config.toml
rope_base = 10000.0
bias = "none"
decay_shape = "pow"
Each number is 128 + 24 x the weight over the matrix's rms, rounded and kept within 0 to 255. Layers, rows and columns count from 0.

# layer 7 MLP gate, 1024x256, rms 0.0493, rows 958-992, columns 192-255
[[126 183 116 157  91 121  89 135 115 124  80 149 104 123 134 102 131 126 116 133  89 162 152 121 119 143 117  67 132 171 110 121 149 150 153 154 112 146 122 144 135 152 157 129  96 181 121 160 132 124 116  80 144 144 125 133 147 163 123 145 137 164 159  90]
 [112 123 135 162 149  95 132 154 163 136 165 122 161 135 170 152 190 150 150 159 107 151 172 106  73 115 125 153 174  65 125  98 119 111 117 130 139 144 114  97 153 143 174 129 125 120 165 127 139 152 168 101 109 119  89 185 113 135 138 155  97 118 120 104]
 [161 127 145 144 121 105 148 150 107  95 143 148 131  69 141 144 106 101 104 193  97 104  94 162 158 126 153 119 123 131 143 158 154 142 114 112 188 117 137 123 109 127 125 144  71 121 124 160 157 142  99 154 167 106 142 128 109 131 146 117 106 134 135 123]
 [145 163 122 146 139 144 146 110 138 125 128 146 139 121 132 106 142 164 106 159 106 137 129 166 117 102 152 132 164 127 111 154 106 140  82 127  59 122 135  90 143 152 132 140 159 139 154 104 112  95 137  78 135 150 110  99 116 132 122  73  48 148 138 126]
 [179 138 112 143 149 120 167 137 158  98 154 127 151 113 101 141 108 153 120 116 130 133 102 169 132 134 132 162 153 128 126 123 150  97 112 114 100 130 125 111 133 115 101  91 100  79  99 105 149 111 133 110 160 113 148 137 148 133 153 150 137 123 110 135]
 [165  98 124 108 120 120 128 130 121 104 136 125 156 112 128 153 143 143  86 134 141 147 133 120 105  95 156 151 101 132 144 118 159  97 111 123 102 122 128  96 128 125 117 137 138 134 159 101 175 156 170 130 127 165 120 138  87 137  98 166 200 109 131 111]
 [173 170 110 165 124 168 102 135 148 101 119  97 163 163 177 121 122 114 128 161 138  97 109 106 111 105 146  95 118 117 101 107 119 187 141  91 118 112 103 148 126 108  92 141 166  69 114 106 136 151 101 137 136  83 143 167 107 137 105 118  90 149 109  62]
 [120 156 120 147 181 135 157 134 159 156  79 138 130 160 142 120 127 149 130 132 101 139 130 165 107 159 148 137 129 131 172 134 125 109 104 116 139 149 163 136 101 144 132 135 146 146  94 120 142 163 104 169 136 112  98  98 141 134 133 132 108 142 121  99]
 [114  90 151 136 166 132 122 106 127 132  91 143 144 123 108 148 141 153 151 137 116  99 128 109 191 101 143 145 137  83 152 168 132  87 129 100 135 139 133 123  61 163 151 130 150 147 174 111  80 121 171 149 140  79 135 148 118 128 189 160  82 114 119 153]
 [113 139 103 123 112 100 136 162 108 112 108  60 101 109 133 154 118 177 145 143 122  79 129  91 111 149 142  91 120 143 110 166 141 147 143 106 159 142 160 143 120 103 108 151 102 118 124 142 137 121 146 109 120  93 127 145 148 140 159 119 118 168 179 119]
 [108 147 120 146 126 121 141 114 118 198 136 131 150 156 137 171 130 160 150 164 132 136  63 118 100 118 130 156 104  81 118 156 146 117 123 126  78 112  79 106 102 103 137 114 156 119 136 197 121  94 150  72 168 154 124 195 190 125 156 108 125 104 156  97]
 [133 143 117 115 117 140 139 138 170  97 134  94 139 118 125 139 124 150 169 123  90 115  77 167  86 125 112 151 138 157 135 121 146 111 129 140 152 112 124 123 142 120 138 112 135 174 135 122 113 138 105 148 156 131  94 133  97 154 136 157 142  93  92 165]
 [132 122 134  74 102 139 109 103 146 102 123  87 120 141 140  98 152 108 120 139  81 139 123 128 125 114 109 146 174 132 177 141 134 129 162 132 146 134 120 157 145 130 114 126  83 141 115 122  94  90 101 121 103 121 126 116 136 125 117 173 135 123 142 148]
 [109 117 172 132  98  86 176 134 131  91 129 119 145 154 129 102 158 102 105 103 152 119 148 162 122 145 114 118 121  87  92 105 112 122  91  89 121 102 134 115 105 105 122 115  83 105 122 139 133 132 101 136 106 152 124 144 122 155 172 139 138 158 115 129]
 [136 103  97 150  94 137 158 132 140 139 128 152  83 118 141 126 164 169 104  98 157 158 135 122 158 114 141 163 135 173 150  85 122 141 164 114 141 113  62 123 160 139 113 144 116  84 124 130 140 163 120 118 149 137 166 136 140 126 143 144  93 135 152 164]
 [104 184 145 154 127 114 150 121 127 119 145  76 118 134 112  93 119 106 140 172 136 165  91 125 104 156 159 121 160 121  67 124  93 117 132 121 107 117 155 143 126 116 147 124  67 116 121 110 103 150 145 116 133 126 137  92 147 153  94  90 118 131 147 122]
 [140 118 127 147 125 152 146 179  81  99 174 151 102 126 113 180 164 151 158 126 152 107 124 110 146 160 155  95 122 121 127 126  96 115 101  97  94 136 150 118 114  85 138 135 166 105 146  96 158 137 107 169  67 134  73 130 100 118 116 160 106 101 112 132]
 [144 166 118 157  91  85 137 170 113 134 114 184 105 128  74 136 144 148 124  67 136 110 136 124 109 162 159 164 149 119 141 133 129 133 124 151 105  90 135 146 125 123 111 126 112 146 119 192 104 123 150 157  98 154 145 142 153 165  88 112 103 165 103 139]
 [162 137 169 114 142 135 133 115 163 145  82  86 118 171 159 103  92 158 129 128 104 103 151 123 144 142 134 180 108  84 149 131 116 111  79 126 124 129 142  76 135 146 134 126 123  86 101  97 109 128 131 127 186 124  82 168 119 133 175 135 125 119 114 120]
 [155  72  81 137 148 137 139 131 137 122 149 114 160  99 153 143 126 140 112 156 150 118 105  87 123 135 149 100 138  84 125 155 138 140 123 110 114  68 117 117 118 141 159 139 152 104 148 119 135 147 157  84  87  93 137 135 137 139  86 116 177 132 164  96]
 [129 110 173 127 104 104 170 126 123 117 178 159 133 114 142 125 117 140 122  99 104 113 106 160 116 135 143 132 152 159 167 145 132 140 140 120 127 203 122 124  89 123 117 140 129 156  98 130 150 144 117 148 132 128 175 133 120 137 123 144 130 146  91 106]
 [132  87 129 104 140 144 123 166 149 110 170 105 111 143 102 143 143 111 137  87 135 151 135 120 123 110 104 146  99 176 113 143 137 110 127 106 103 121 131 136 115 138 106 143  68 107 121 130 137 136 110 147 147 115 150 105 150 154  97  93 110 146 166  83]
 [129 104 119 106  89 116 118 174 102 144 136 106 160 164 115 143 106 123 161 156  95 130 104 109 162  85 134 140 115  84 104 117 146 138 147 118 102 117 121  80 151 135 111 113 157 120 112 134 147 118 140 132 120 155 122 129 118 131 126 145 165 118 133 126]
 [156  95 140 108 148 137 137 151 118 125  99 123 101 164 125  99  97 156 127 103 138 105 124 164 132 122 146 144 131 153 130 141 142 101 144 133 148 140 121 124 115 166 130 133  93 140 113  82 127 117 122  79 147 130 131 158 122 129  83 100 116 135 148 168]
 [134 141 107 141 125 128 134 132 146 147 117 141 139 120 111 140 136 101 103 130 112 102 153 169 155 120 100 111 162 106 126 128  73 106 117 108 176 142 170 166 148 138 144 117 138 141 164 115 112 152 107 110 141 102 114 145 148 142 121 163 142 131 147 126]
 [ 98  94 130  84 150 120 131 109 130 119 121 137 132 119 113 139 167 119 129 136 127 123 144 118 117 117 129 127 105  88 125  83 119 112  82 129 114  89  86 161 101  82 104  93 137 115 130 117 122 133 118 132 146 128 160  95 109 133 150 162 129 149 113 147]
 [153 104 114  97 110 172 121 124 113 119  98 110 111 112  80 171 138 114 128 140 127  98 135 147  97 103 160 137 176 148 130 151  67 143  97 122 122  96  71  91 130 126 104 124 150 134 117 105 135  98 118 107  74 116 168 112 125 135 162 125  79 142 104 128]
 [111 166 110 118 101 132 147 140 126 102 179 149 145  93 117 151 131 138 107  72 117 100 126 117 134 117 123 142 121 155 121 167 127 120  89 100 142 120 133 122 107 139 129  64  75 155  88 111 146 118 111 113 143 186 117 103 127 140 110 146 113 137 108 153]
 [142 151 129 118 130 117 112 102  97  78 123 109 143 125 121 112 175 109 122 122 125 110  68  82 170 162 107 116 105 117 130 114 126 157  89 162 177  91 124  94 131 141 120 127 133  82 133  99 154 117 165 112 127 100 167 137 157 132 124 155 130 122 131 171]
 [134 123  99 111 150 147 109 112 160 123 115 139 156 131 108 132 111 119 150 124 109 109 146 123 113  93 158 123 113 110 116 130  96 124 109  68 139 119  98 111 150 134 131 153 141  61  98 144 117 122 124 132 141 138 120 107 137 135 123 128 147 128 107 104]
 [117 164 116 144 102 129 135 124 106 143 138 130 124 140 129  96 146 129 136 150 118 128 115 127  60 129 112 122 132 143 122 130 148 121 115 156 130 110  87  91 127 143 121 138 125 122 105  90 166 169  91 148 148 119 129 178 152 137 131 125  97 143 145 107]
 [148 154 154 136 117 148  91 166 160 153 169  84  74  94 146 123 136 149 125 123 153 146 102 114  59 109  98 135 140 145 135 115 158  89  94 123 125 154 119 147 133 129 115 139 143 126 120 129 119 116 165 127 133 150 114 105 137 117  94 107  96 144 141  76]
 [120 155 138 149 131  93 111 166 113 148 186  96 109 153 133  97  85 122 154 110 136  93 150 154 166 103 162 104 112 146 140 155 142  93 103 110 106 113 121  94  93 144 140  99 144  98 115  88 158 182 112 127  97 172 120 147 121 165  99 131 114 114 105 161]
 [143 110  96 123  82 177 121 110 130 153 112 112 144  72 166 121 107 156 132 111 144  87 120 163  97 144 146 163 125 140 131 132 120 123 147 111 135  83 149 142 119 135 117 135 100 101  94  88  99 147 114 119 108 161  71 148 139 139 146 152  93 147 118  82]
 [159 113 145 140 112  99 136 111 125 138 114  98 132 114 153 104 104 140 141 105 159 147 140 170 122 163 119 110 165 123 160 102 106 118 120 158 164 120 108 151  39 158 119 109 123 149 100 117 146 153 138 194 130 128 146 112 114 117  92 160 122 102  90 124]]
# layer 7 MLP up, 1024x256, rms 0.0464, rows 958-992, columns 192-255
[[118 130 137 146 119 117 133 129 143 111 101  88 180 112  94 139  94 155  88 117 127 145 135 133 138 141 184  80 160 118 105  99 140 108 148 115 167 122 156  87 105 151  93  98 126 115 165  94 103 144 140 133 145 146 120  90 121 149 162 177  73  96 135 123]
 [113 101 134 155 146 138 142 130  99 125 107 113 143 143 123  92 109 131 114 116 106  70  91 139 121 103  82 102 119 133 141 129 146 134 148 149 113 158 165 120 111 118 155 119 182 109 107 103 117 120  89  99  88 141 134 109 154 136 118 131 144  91 136 118]
 [123 114 137 125 164 145  96 167 177 131 121 133 126 141 126 127 115 113 117 101 103 113 116 145 156 131  97 163 117 101 137 168 104 127 156 110 155 149 112 104  80  74  95  91 122 130  95 144 166  89  54 193 130 157 160 164 160 117 115 185 149 118 136 125]
 [111 121 131 131 116 150 120 142 128  88 116  94 122 121 140 130 114 122 143 122 111 100  99 116 126 163 117 133 150 118 170 120 146 107  94 116 144  77 117 114 115 104 151  92 124 132 145 106 142 112 150 136 125 159 159 125 151 145 144 129 112  86 135  99]
 [129 172 146 114 116 146 155 117 129 108  94 155 142 133 119 154 191 132 131 146 111 103 130 102 131 144  85  91 115 147  68 137  64 137 105 114 121 102 107 111 141 163 133 105 121 115 147 148 118 124 129 147 116 129 126 142 109 136 155 168 118 107 132 158]
 [144 160 111 133  99 120 143 127 158 150 119 132 128 149 114 113 155 117 134 127 118 151 135 166 100 161 137 147  98  76 116 141 169 112 147 131 131 122 107 121 153 130 154 146 140 130 121 183 108 145 131 123 119 168 135  72 158 151 133  95 118  72 150 109]
 [139 178 122 116 148 123 145 113 162 141 148 131 154 134 137 116 129 135 163  78  99 145 136  93 143 129 114 151 138  95 110 152 123 145 109 121 132 162 136 118 136 126 127 118 111 130 108 127 160 146 150  98 151 134 130 130 164 120 148 124 172 166 157 137]
 [139 110 128  92 153  86 159 134 108 109 167 120 139 146 163 111 119 114 150 139 137 126 130 146 115  87 144 182 112 143 101 119 137  90 101 119 136 108 139 145 137 123 103 126 141 133 145 147 140 108  72 129 130 135 115 120 114 173 140 107 164 135 125 132]
 [136 202 115 110  77  89 102 141 146 150 146  95 116 143 128 140 136 142 143 117 127 151 139 128 116 126 155 163  98 129 145  97 109 111 139 166 104  99 132  96 145 132 128  94 120 150 100 125 121 174 134 116 125 167 129 167 148 160 109 133 150 139 141  93]
 [123 137 118 104 143 103 132 154 121 103 130  94 113 136 110 120 100 134 136 173 119 138 138 120 126 129 107 121 128 110 131 135 104 142 117 120 115 176 107 118 162 125 120  90 188 135 107 134 144 107 134 152 127 153 121 143 102 127 155 125 143 107 111 113]
 [ 90 117  88 124  76 152 118  87 106 135 138 120 167  83  89 132  98 118 119  99 133 165 139 167 101 125 141 109 116 153 128 102 158 120  84  85 104 132 103  94 123 115 137 122 148 123 109 137 102 125 110 100 124  88 120 109 114 109 112 152 108 157 134 124]
 [138 153 141 115 131 129 113 108  78 122 118 128 136 176 157 151 110 102 133 134 115 103 148 110 130 128 118 119 109  92 163 203 172 106 134 120 116 118 140 125 112 143 122  90 150 122 126 115 113 135  87 127 133 141 130 110 107 180 119 152 132  80 154  85]
 [153  96 127 120 143 105  85 136 112 113  91 148 149 136 138  95 146 125 157  97 126 161 115 127 127 129 116 134  68 116 109 143 134 116 112 134 127 143 166 114 124 113 135 161 130 114 144 141 144 157 133 123 121 162 115 158 104 163 152  96 146 121 102 112]
 [ 89 138 160 150 126 118 141 121 140 132 106  99 131 135 152 139 103 117 114 147  85 120 105 117  93 147 112 102 131 141 108 182 148 130 166 116 135 140 105 186 120 169 137 117 123 138 102 172 164  95 128 124 156 113 124 154 148 159 116 110 172 147  90  94]
 [ 82 130  92 121 130 113 116 115 161 155 127  99 131 126 158 107 142 137 154 129 123 181  80 111 102 145 126 111 118 106 122 107 136  97 103 117 127 146 119 103 121  90 155 129 113 177 106 100 106 171 116 128 118 128 117 112 122  89 139  91 103 121 139 192]
 [112 119 125 117 144 117 128 119 148 124 102 152 161 135 116 125  92 170 111 147 103 138 128 158 143 121 176 125 134 162 110 109 134 145 144 136  92 129 107 172 156 112 138 119 151  70 137 115 120 140 129 137 106 117 100 105 113 120 109 174 124 127 133 138]
 [197  96 122 126 148 163 157 114 132 127 136  96 119 125 101 124 136 143 110 177 139 107 104 152 132 105 129 130 110 112 138  83 158 112 122 160 129 156  96 134 119 127 132 112 142 124 120 118 156 110 137 141 107 148 112 168 187 170 155 156 152 148 129  97]
 [122 135 116 103 108 122 153 114 119 148 165 115 152 131 152 153 126 162 126 169  89 124 144 171 113 134  81 124 119 119 123  94  75 145 148 112 144 160 144 100 113 127 137 143 143 117 141 146  97 106  62 147 125 128 158 142 112 122 125 128 170  79 112 198]
 [159 110 114 109  91 130 171 120 109 108 157 120 101 139 132 168 107 124 112 136  54 162 137 160 142 134 126 121  64 132 133 127 146 107 176 160  95 124  84 133 143 140 163 133 173  97 125 130  93 144 130 144 122 120 172 140 124 135 132 135 172 138 155  90]
 [104 142  93 107 125  90 131 109 138 126  89 132 124 146 118  99 148 105 101 132 131 111 105  95 117 143 127 136 126 129  88 117 170 156 186 123 131 109 168 165 136 112 112  76 111  93 108 129  58 155 145 103 128 121 129 117 101 169 119 162 178 174 157  77]
 [ 92 194 112 133 143 121 125  82 128 117 165 102 110 130 127 140 108 162 105 110 157 141  79 101 112 131 114 178 117 134 110 166 102 151 111 100 144 137 136 110 104 133  92 140 158 148 165  91  83 154 113 116 110 115 125 119 142 138 112  99  98 142 147 166]
 [137 150  61 112 137 101 126 151 124 159 108  90 129 135 109 162 124 148 110 102 125 127 154 111 142 135 163 163  98 116 150 120 105 103  80 143 131 100 108 103 105 134  92 152 118 140  90 114 105 131 116 145 145 155 149  98 120 114 117 161 116 138 129 122]
 [135 141 131 165 120 127 114 114 106 102 137 122 114 118 110 130 125  99 152 171 136 132  94 127 148 107 100 108 163 108 101 142 124 120 102 146 102 113 166 163 139 160 100 136 106 116 108 122 120  97 159 170 131 124  98 116 119 113 147 142 137 148  67 127]
 [145 122 123 145 112 127 108 117 134 127 117 131 129  78 165 110 118 129  71 104 110 113 143 117 136 142 114 102  69 140  90 143 124 119 139 100 118 130 143  73 125  87 109 118 135 136  95 142 157 149 121 156 148 122 118 137 134 123  87 121 143 110 135 107]
 [145 165 131 120 125 158 139 157 110 159 149 145 151 134 116 118 135 136 113 142 116 144 130 113 104 143 144 148 125 143 120  99 151 148 135  92 123 107 117 141 124 126 123 128 152 101 115 114 127 120 130 110 144 103 101 150 112 135 146 117 140 114 127 142]
 [166 177 136 122  97 169 137 132 143 143 161 116 113 117 161 112 132 159 132  99 116 136 123  89 123 149 120 159 101 147 142 197 160 119 139 137 106 122 136 128 140 116 158 128 139 120 139 152 130 128 128 125 140 159 133 136  94 122 140 127 135 115 134 102]
 [121 145 157 123 105 120 121 138 118 109 133 135 160 151 121 142 131 137 135 157 125 144 118 136 133 131 140 127 123 113 107 128  91 139 128 145 132 170 165 103 158 152 147 111 138 115 128 177 111 154 151  76 151 105 114 166 180 112 141 151 119 134 145 121]
 [147 138 173 130 117 144 134 147 114 147 100 118 110 119  98 147 106 127 105 158 151 113 146 163 135 139 127 101 127 158 161 100 100  96 153 116 124 101 129 137 149 136 145 168 120 141 147 120 129  97  92 117 164 145 184 107 169 153 123 142 131  97 125 121]
 [137  99 125 146 130 169 164  95 137 137  94 140 134 159 146  91 131 122 101 101 124 138 109  96 113 113 102 160 106 121 104 156  81 125 155 116 185 123 147  91 139 133  91 106 122 101 155 107  83 132 118 178 113 187 119  84 153 138 145 121 100 139 173  91]
 [141 131 121 124 132  93 147 132 153 127 140 132 124  90 139 128 132 158 121 108 103 143 125 126 115 103 152 160 138 138  59 140 145 176 144 163 130 151 131 146 117  97 136 157 154 127 142  96  99 105 138 173  88  84 106 104 124 159 106 143 110  81 107 153]
 [149 119 133  73 133 148 138 101 124 146 132 120 148  69 114  99 123  98 117 122 155 113 135 166 153 134 103 155 132 123 125 113 128 135 138 135 145 113 129 121 129 145 146 145 122 128 136 174 133 128 148 110 164 108 154 116 100 118 151 134 122 147 166 149]
 [ 95 148 149 111 150 189 146 140 142 158 105 101 139 103 116 123 176  75 128 140 133 119  97 137 122 139  81 115 165 130 134 123 136 143 142 125 141 117 103 145 136 113 210 136 109 181 147 141 123 132 158 101 149 143 149 115 125 144 145  91 118 108 147 109]
 [151 114 126  97 144 124  88  97 130 119  94 115 185  86 137 142 156 103  94 134 143 147 162 142 117 126 161 126 153  75  66 101 106  92 159 176 163 119 137 123 114 139 101 140 123  92 145 177 104 142 124 129 162 114 130 147 125 105 121 128 106 103 157  95]
 [120 152  80 153 128 111 171 173 129 117 127 125 126 156 158 148 192 137 127 140 138 132 111 167 143  90 145 152  75 148 139 126 136 100 114 129 141  99  96 147 130 111  91 108 152 127 122 141 132 122 100 156 116 105 143 110 121 116 117 122  70 110 135 125]
 [143 110 137 101 149 109 131 122 129 120  90 113 196  95 103 138 112 144 180 120 154 145 107 160 132 109 141 132 138  96 166 162 163 163 145 155 130 128 133  86 100 107 164 118 107 100  77  92 128 138 125 151 101 123 139 113 144 117 174 107  97 166 154 133]]
# layer 7 MLP down (transposed), 1024x256, rms 0.0478, rows 958-992, columns 192-255
[[116 131 105 148  98 172  95 140 169 146 155 142 128 142 104  95  96 150  93 130 119 134 138  96  80 137 146  80 109 142 101 126 149 125 115 153 111  77  83 145  91 124 119  82  50 139 140 135 186 117 158 138 154 139  99 121 148 193 130 176 123 127 160 148]
 [153  72 106 162  94 101 174 156 116 115 112 120 126 196 136  90 133  83  91  98 109 141  73 100  96 139 101 127  99 101 117 172 136 189 120 120 150 188 142  91  61 132 164 163 133 111  92 128 135 123 125  95  89 101 103 108 191 170 106 140 117  76 117 115]
 [100 120 133 126 162 133 111 158 141 155 111 119 115 134 126 108 127 115 157 104 137 122 124 126 124 146 108 134 143 113 149 131 131 138  81 120 153 129  83 152 114 122  88 110 130 112 103 110 130 121 129 147  59 161 128  96 133 103  47 135 132 106 164 152]
 [ 98 159  96 147 138 148 129 105 156 129 132 139 142 131 135 107  94 128 105 141 121 135 141 116 126  89 155 132 132 135 107 153 130 105 108 132  58 137  92 100 122 161 109 157 157 156 147 139  84 107 130 117  96 147 105  96 142 128 147  83  74 110 130 125]
 [116  78 125 134 105 185 105 138  93 114 115 165 134 151 139  78 164 144 180 113 140 103  83  86 168 102 147 123 141  99 158 145 118 163  78  99 118 135 125 124 125 147 118 113 116 169 125 154 122 126 106 156 118 109 114 150 155 120 127 120 142 145  94 140]
 [146 103 108 121 127 127 153 151 112 100 163 155  72 105 150 141 109 168 131 150 102  82 103 151 133 122 171 100 136 145 123 120 113  71 116 155 105 118 158 149 122 158 160 119 103  86 154 119 138 127 161 114 116 129 129 161  93 108  98  90 144 125 126 151]
 [ 96 133  69  89 131 145 135 150 101 146 111 157  95 143 108 133 139 119 175 145 136 131 155 127 135 160  77 120 128 121 163 175 104 149 157 133 126 195 153  95 128 125 155 133  80 159 116 142 145  78 122 119 122 148 136 135 140 131 118 105 156 118 171 159]
 [141 114 137 156 177 155 125 144 121 157  84 126 110 106 136 146 132 161 152  95 105 156 142 113 113 135 133 123 178 130 156 136 155 114 142 122 111 183 160 150 126 104 128 107 121 161 127 113 113 123 186 141 134 112 116 121  96 135 107 172 121 130 122 120]
 [170 111 162 111 166 155 134 138  97 112 108 153 143 104  87 135 143 134 109  86 115 103 102  89 154 134 121 107 143  96 156 140 119 138 174 117 143 130 132 136  96 140 154 155 154 120 165 110  85 141 146 132 144  78 120 152 147 121 124 127 101 118 136 156]
 [165 102 117 174 126  93  99 121  99 117 117  99 151 119 124 118 119 120 128 134 107 124 150  94 147 109 113 120 132 137 122 121 168 122 112 117 115 139 139 130  87  93 114 158 153 128 131 123 163 130 104 151 142 143 133 151 131 128 150 124 112 158 131 157]
 [ 66 105 129  93 102 111 111  88 111 145 106 153 132  94 130 146  70 138 159 109 104 102  47  85 130 158 149 132 124 157 117 140 111 152 112 121 151 116 140  96 143 114 142 121 124 142 110 110 130 138 136 108 101  65 113 117 127 102 107 115  89 146 137 140]
 [151 128 160 124  82 157 102 130  84 155 125 162 108 172 141  99 110 104 133 144 171 143 149  94 156 130 125 153 119 127 120 177 143 116 130  86 151 137 132 156 104 145 135 133 116  91 109  88 134 162 106 113  98  79 109 120  88 150 130 158 105 167 150  99]
 [144 116 120 129 140 135 131 118 112 140 107 156 154 103 185  87 125 175 172 126 121 147 138  94 135 127 130 139  92 146 128 176 133 144 132 133 132 147  93 133 158 172  99 102  80 126 180 130 122  85 159 116 118 126 146 117  97 155 112 103 176  96 139 136]
 [118 144 133 103 135 134 162 165 114  95 147 116 125 139 145 153 128 153 106 151 137 138 122 149  99 155 100  72 123 119 102 105 137 142 135 107 115 128 115 149  98 120 100 177 108  89  89 151 160 115 129 122 140 133 174 125  88 167 150 146 136 146  94 132]
 [135 162 104 131 117 131 143 168 163 146 109 129 182 140 135 125  76  91 161 127 123 169 117 106 122 134 104 113 126 118 130 140 131  99 140 111 150 109 127 119 104  88 174 149 151 138 157 124 104 147 161 137 156 112 103 151 135  93 138 151 132  85 163 114]
 [ 89 153 164 139 110 126 146 169 138 127 108 136 104 182 109  64 131 169 111 124 145 137 130 143 149 116 115 162 129 149 119 107 114 114 108 100 119 121 129 149 121 127 160 123 107 130 113 134 106 134 120  70 108 115 150 167 119  87  79  87 111 104 104 172]
 [138 100  97 143 158 129 153 151  95  94 163 133 105 158  94 141 145 141 169 141 168  88 135 162 114 188 141  71 125 104 124 141 121 126  79  90 120 148 127 135  95 103 103 118 143  71 106  95 147 134 103 157 113 119 119 122  96 117  78 153 118  98 123 145]
 [138 154 150 112 138 113 153 113 125 154 139 140 104 141 149 141  95 122 125 159  96 145  95 144 137  89 139 118 110 129 148 168 133 125 127 136 103 121  98 119  93 135 129 116 129 161 116 147 113 138 197 170 104  83 124 108 114 157 129 135 100 139 120 100]
 [151 133 120 111 107 136 176 162 139  53 190 169 150 127 144 115 144 116 170 142  94  75 101 138 158 157 143 141  70 163 150 126 129 118  76 148  80 116 125 138 127 133 124 137 114 138  97 141 147 133 153 138 130 145 117 159 145 120 138 106 107 128 111  80]
 [147 185 102 156 117  57 100 116 152 123  89 136 154 122 100 152 133 109 134  99  97 163  98 113 101  92 120 122  99 131 139 107 138 126 155  89 136 170 141 138 114 189 113 142 143 138 116 155 124 148 121 109 152 116 142  64 132 160 183 121 130 125 112 179]
 [173 173 130  99 136 115 140 119 127 117  91 113  85 112 113 143 144  77 155  99  88 182 130 120 150  94 151  86  87 109 154 130 173 144 136 141 123 144 102 119  89 164 131 166 117 134 116 149  46 122 128 142  81  85 149 112 159 132 106 120 103 103 171 126]
 [103 151 152 143 129 147 133 107 116  94 138 132 154 134 134  99 105 144 141 111 135 135 129 127  79 153 140 124 110 115 134 150 108 105 113 105  92 130 141 128  95 140 143 153  85 160 130 129 114 138 103 130 125  77 124 166 178 113 104 117  98 121 118 134]
 [101 140  81 145 115 120  66 111 108 111  72 115 167 121 147 146 125 169 194  99 133 108 127 120 111 148  82 125 168 109  76 105 115 123 147 153 108  97 137 154 153 137 105 145 146 117 140  82 116 136 123 105 143 127 142 122 120 127  91  74 115 135 111 133]
 [181 161 128 134 103 137 157 137 167 117  99 152  90 111 112 149 154 133 119 147 109 145 129 149 121 173 121 134 137  95 135 109 111 141 136  54 111 144 126 106 125 123 130 140 131 139 128 199 121 163 109 108 164 115 106 115 166 146 138 117 155 122 138 139]
 [117 111 103 133 125 120 108 101 126 166 125 121 147 133 129 164 150 130 129 133 116 107  95 133 186 123 137 103 150 128 126 130  87 136 131 133 153 141 161 139 145 117 148 138 118 144 139 116 102 126 106 136 139 116 150 138 125 141 107 136 172 133 129 114]
 [114 126 117 132 136 116 123 103 136 133 106 140 121 140  98 146 114 128 120 184 102 128 135 140 146  77 130 109 130 103  98  66 115 145  93 140 152 104  98 149  87  96 112  75 132 118 137  88 103 144 152 118 122 138 108 138 139 134 154 143 124 142 132 165]
 [134  93 123 160 112 143 109 118 127  96 170 137 101 156 152 158 101 118 111 126  78 125 125  88 150 128 141 157 159 114 103 149 127 115 138 125 106 159 105 115 129 154 127 102 105 155  90 117  88 130 161 119 103 147 114 139 112 114 134  96 108 182 159 128]
 [ 95 180 138 111 126 152 126 125 116 133 140 113 149 168 154 145 128 160 108 111 178 143  93  92  94 118  87 150  93 160 112 106  73 141 145 128 119 159 115 123  61 109 111 138 131 145 162 134 130 131 128 103 122 125 114 148 153 165 135 135 144 140 135 152]
 [150 131 140 146 117 152 172  95 119 150  71 156 145 142 111 107 121 145 120 154 133 109 140 124 121 132 118  75 126 135 119 108 108 155 130 108 120 130 124  71 114 127  48 137 127  58 130 119 136 115 136 140 134 186 127  88 120 142 167 157 105 112 133 153]
 [133 111 134  98 136 107  85  98 118 121 121 113 132 145 123 104 118 117 116 146 141 118 141 115 162 110 111  88 103 122 161 129 129  95  93  89 112  98 128 132 139 143 123 102 120 119  96 153 124 163 100  95 132 149 141 104 134 114 158 107 113 150 141 116]
 [129 148 162 130 152 131 105 151 128 149 160 125 128 135  92 129 160 120 172 192 130 104 148  94 117 110 154 125 149 134 135 139 142 145 147 148 115 142 110 114 111 120 138 142  96  97 143 144 127 172 111 182 159 129 157 132 147 156 148 163  86 118 115 120]
 [ 89 112 151 126 213 126 163 128 140  68 107 151 113 108 102 185 146 100  90 115  91 152 141 124 154 118  70 170 152 129 114 146 114 156 134 122 162 132 152  89 148 124 165 109 120 121 143 133 135 144  86  98 123  79 160 141 137 133 151 128 130 147 110 121]
 [123 110 106 101 165  78  52 115 104 113 118 123 106  91 101 118 150 157 142 174 144 123 126 158 176 114 178 138  94 136 125 114 129 134 116 116 118 112  87 156 105 120  96 134 122 144 139 138 162 193 111 155 131 152 130 145 132 142 124 116 137 121 118 102]
 [143 101 148 103 114 156 150 117 158 128 179 126 115 137 186 125 115 123  82 129 129 125 125 149 116 139 146  94 115 145  95 125 129 146 144 100 121 111 125 151 101 151 125 176 129 117 118 120 138 144  91 140 171 116 118 113 146 108 119 131  88 161 133  86]
 [138 129 110 129 108 114 131 147 164 112 156 119 119 171  94 141 160 111 167 118 140 147  83 123 130 133 113 144 104  91 130 166 177 135  97 118 112 145 126 134 123 147 131 129 138 135 116 128 123 115 115 118 113 119 155 132 150 117 155 114 101 141 129 140]]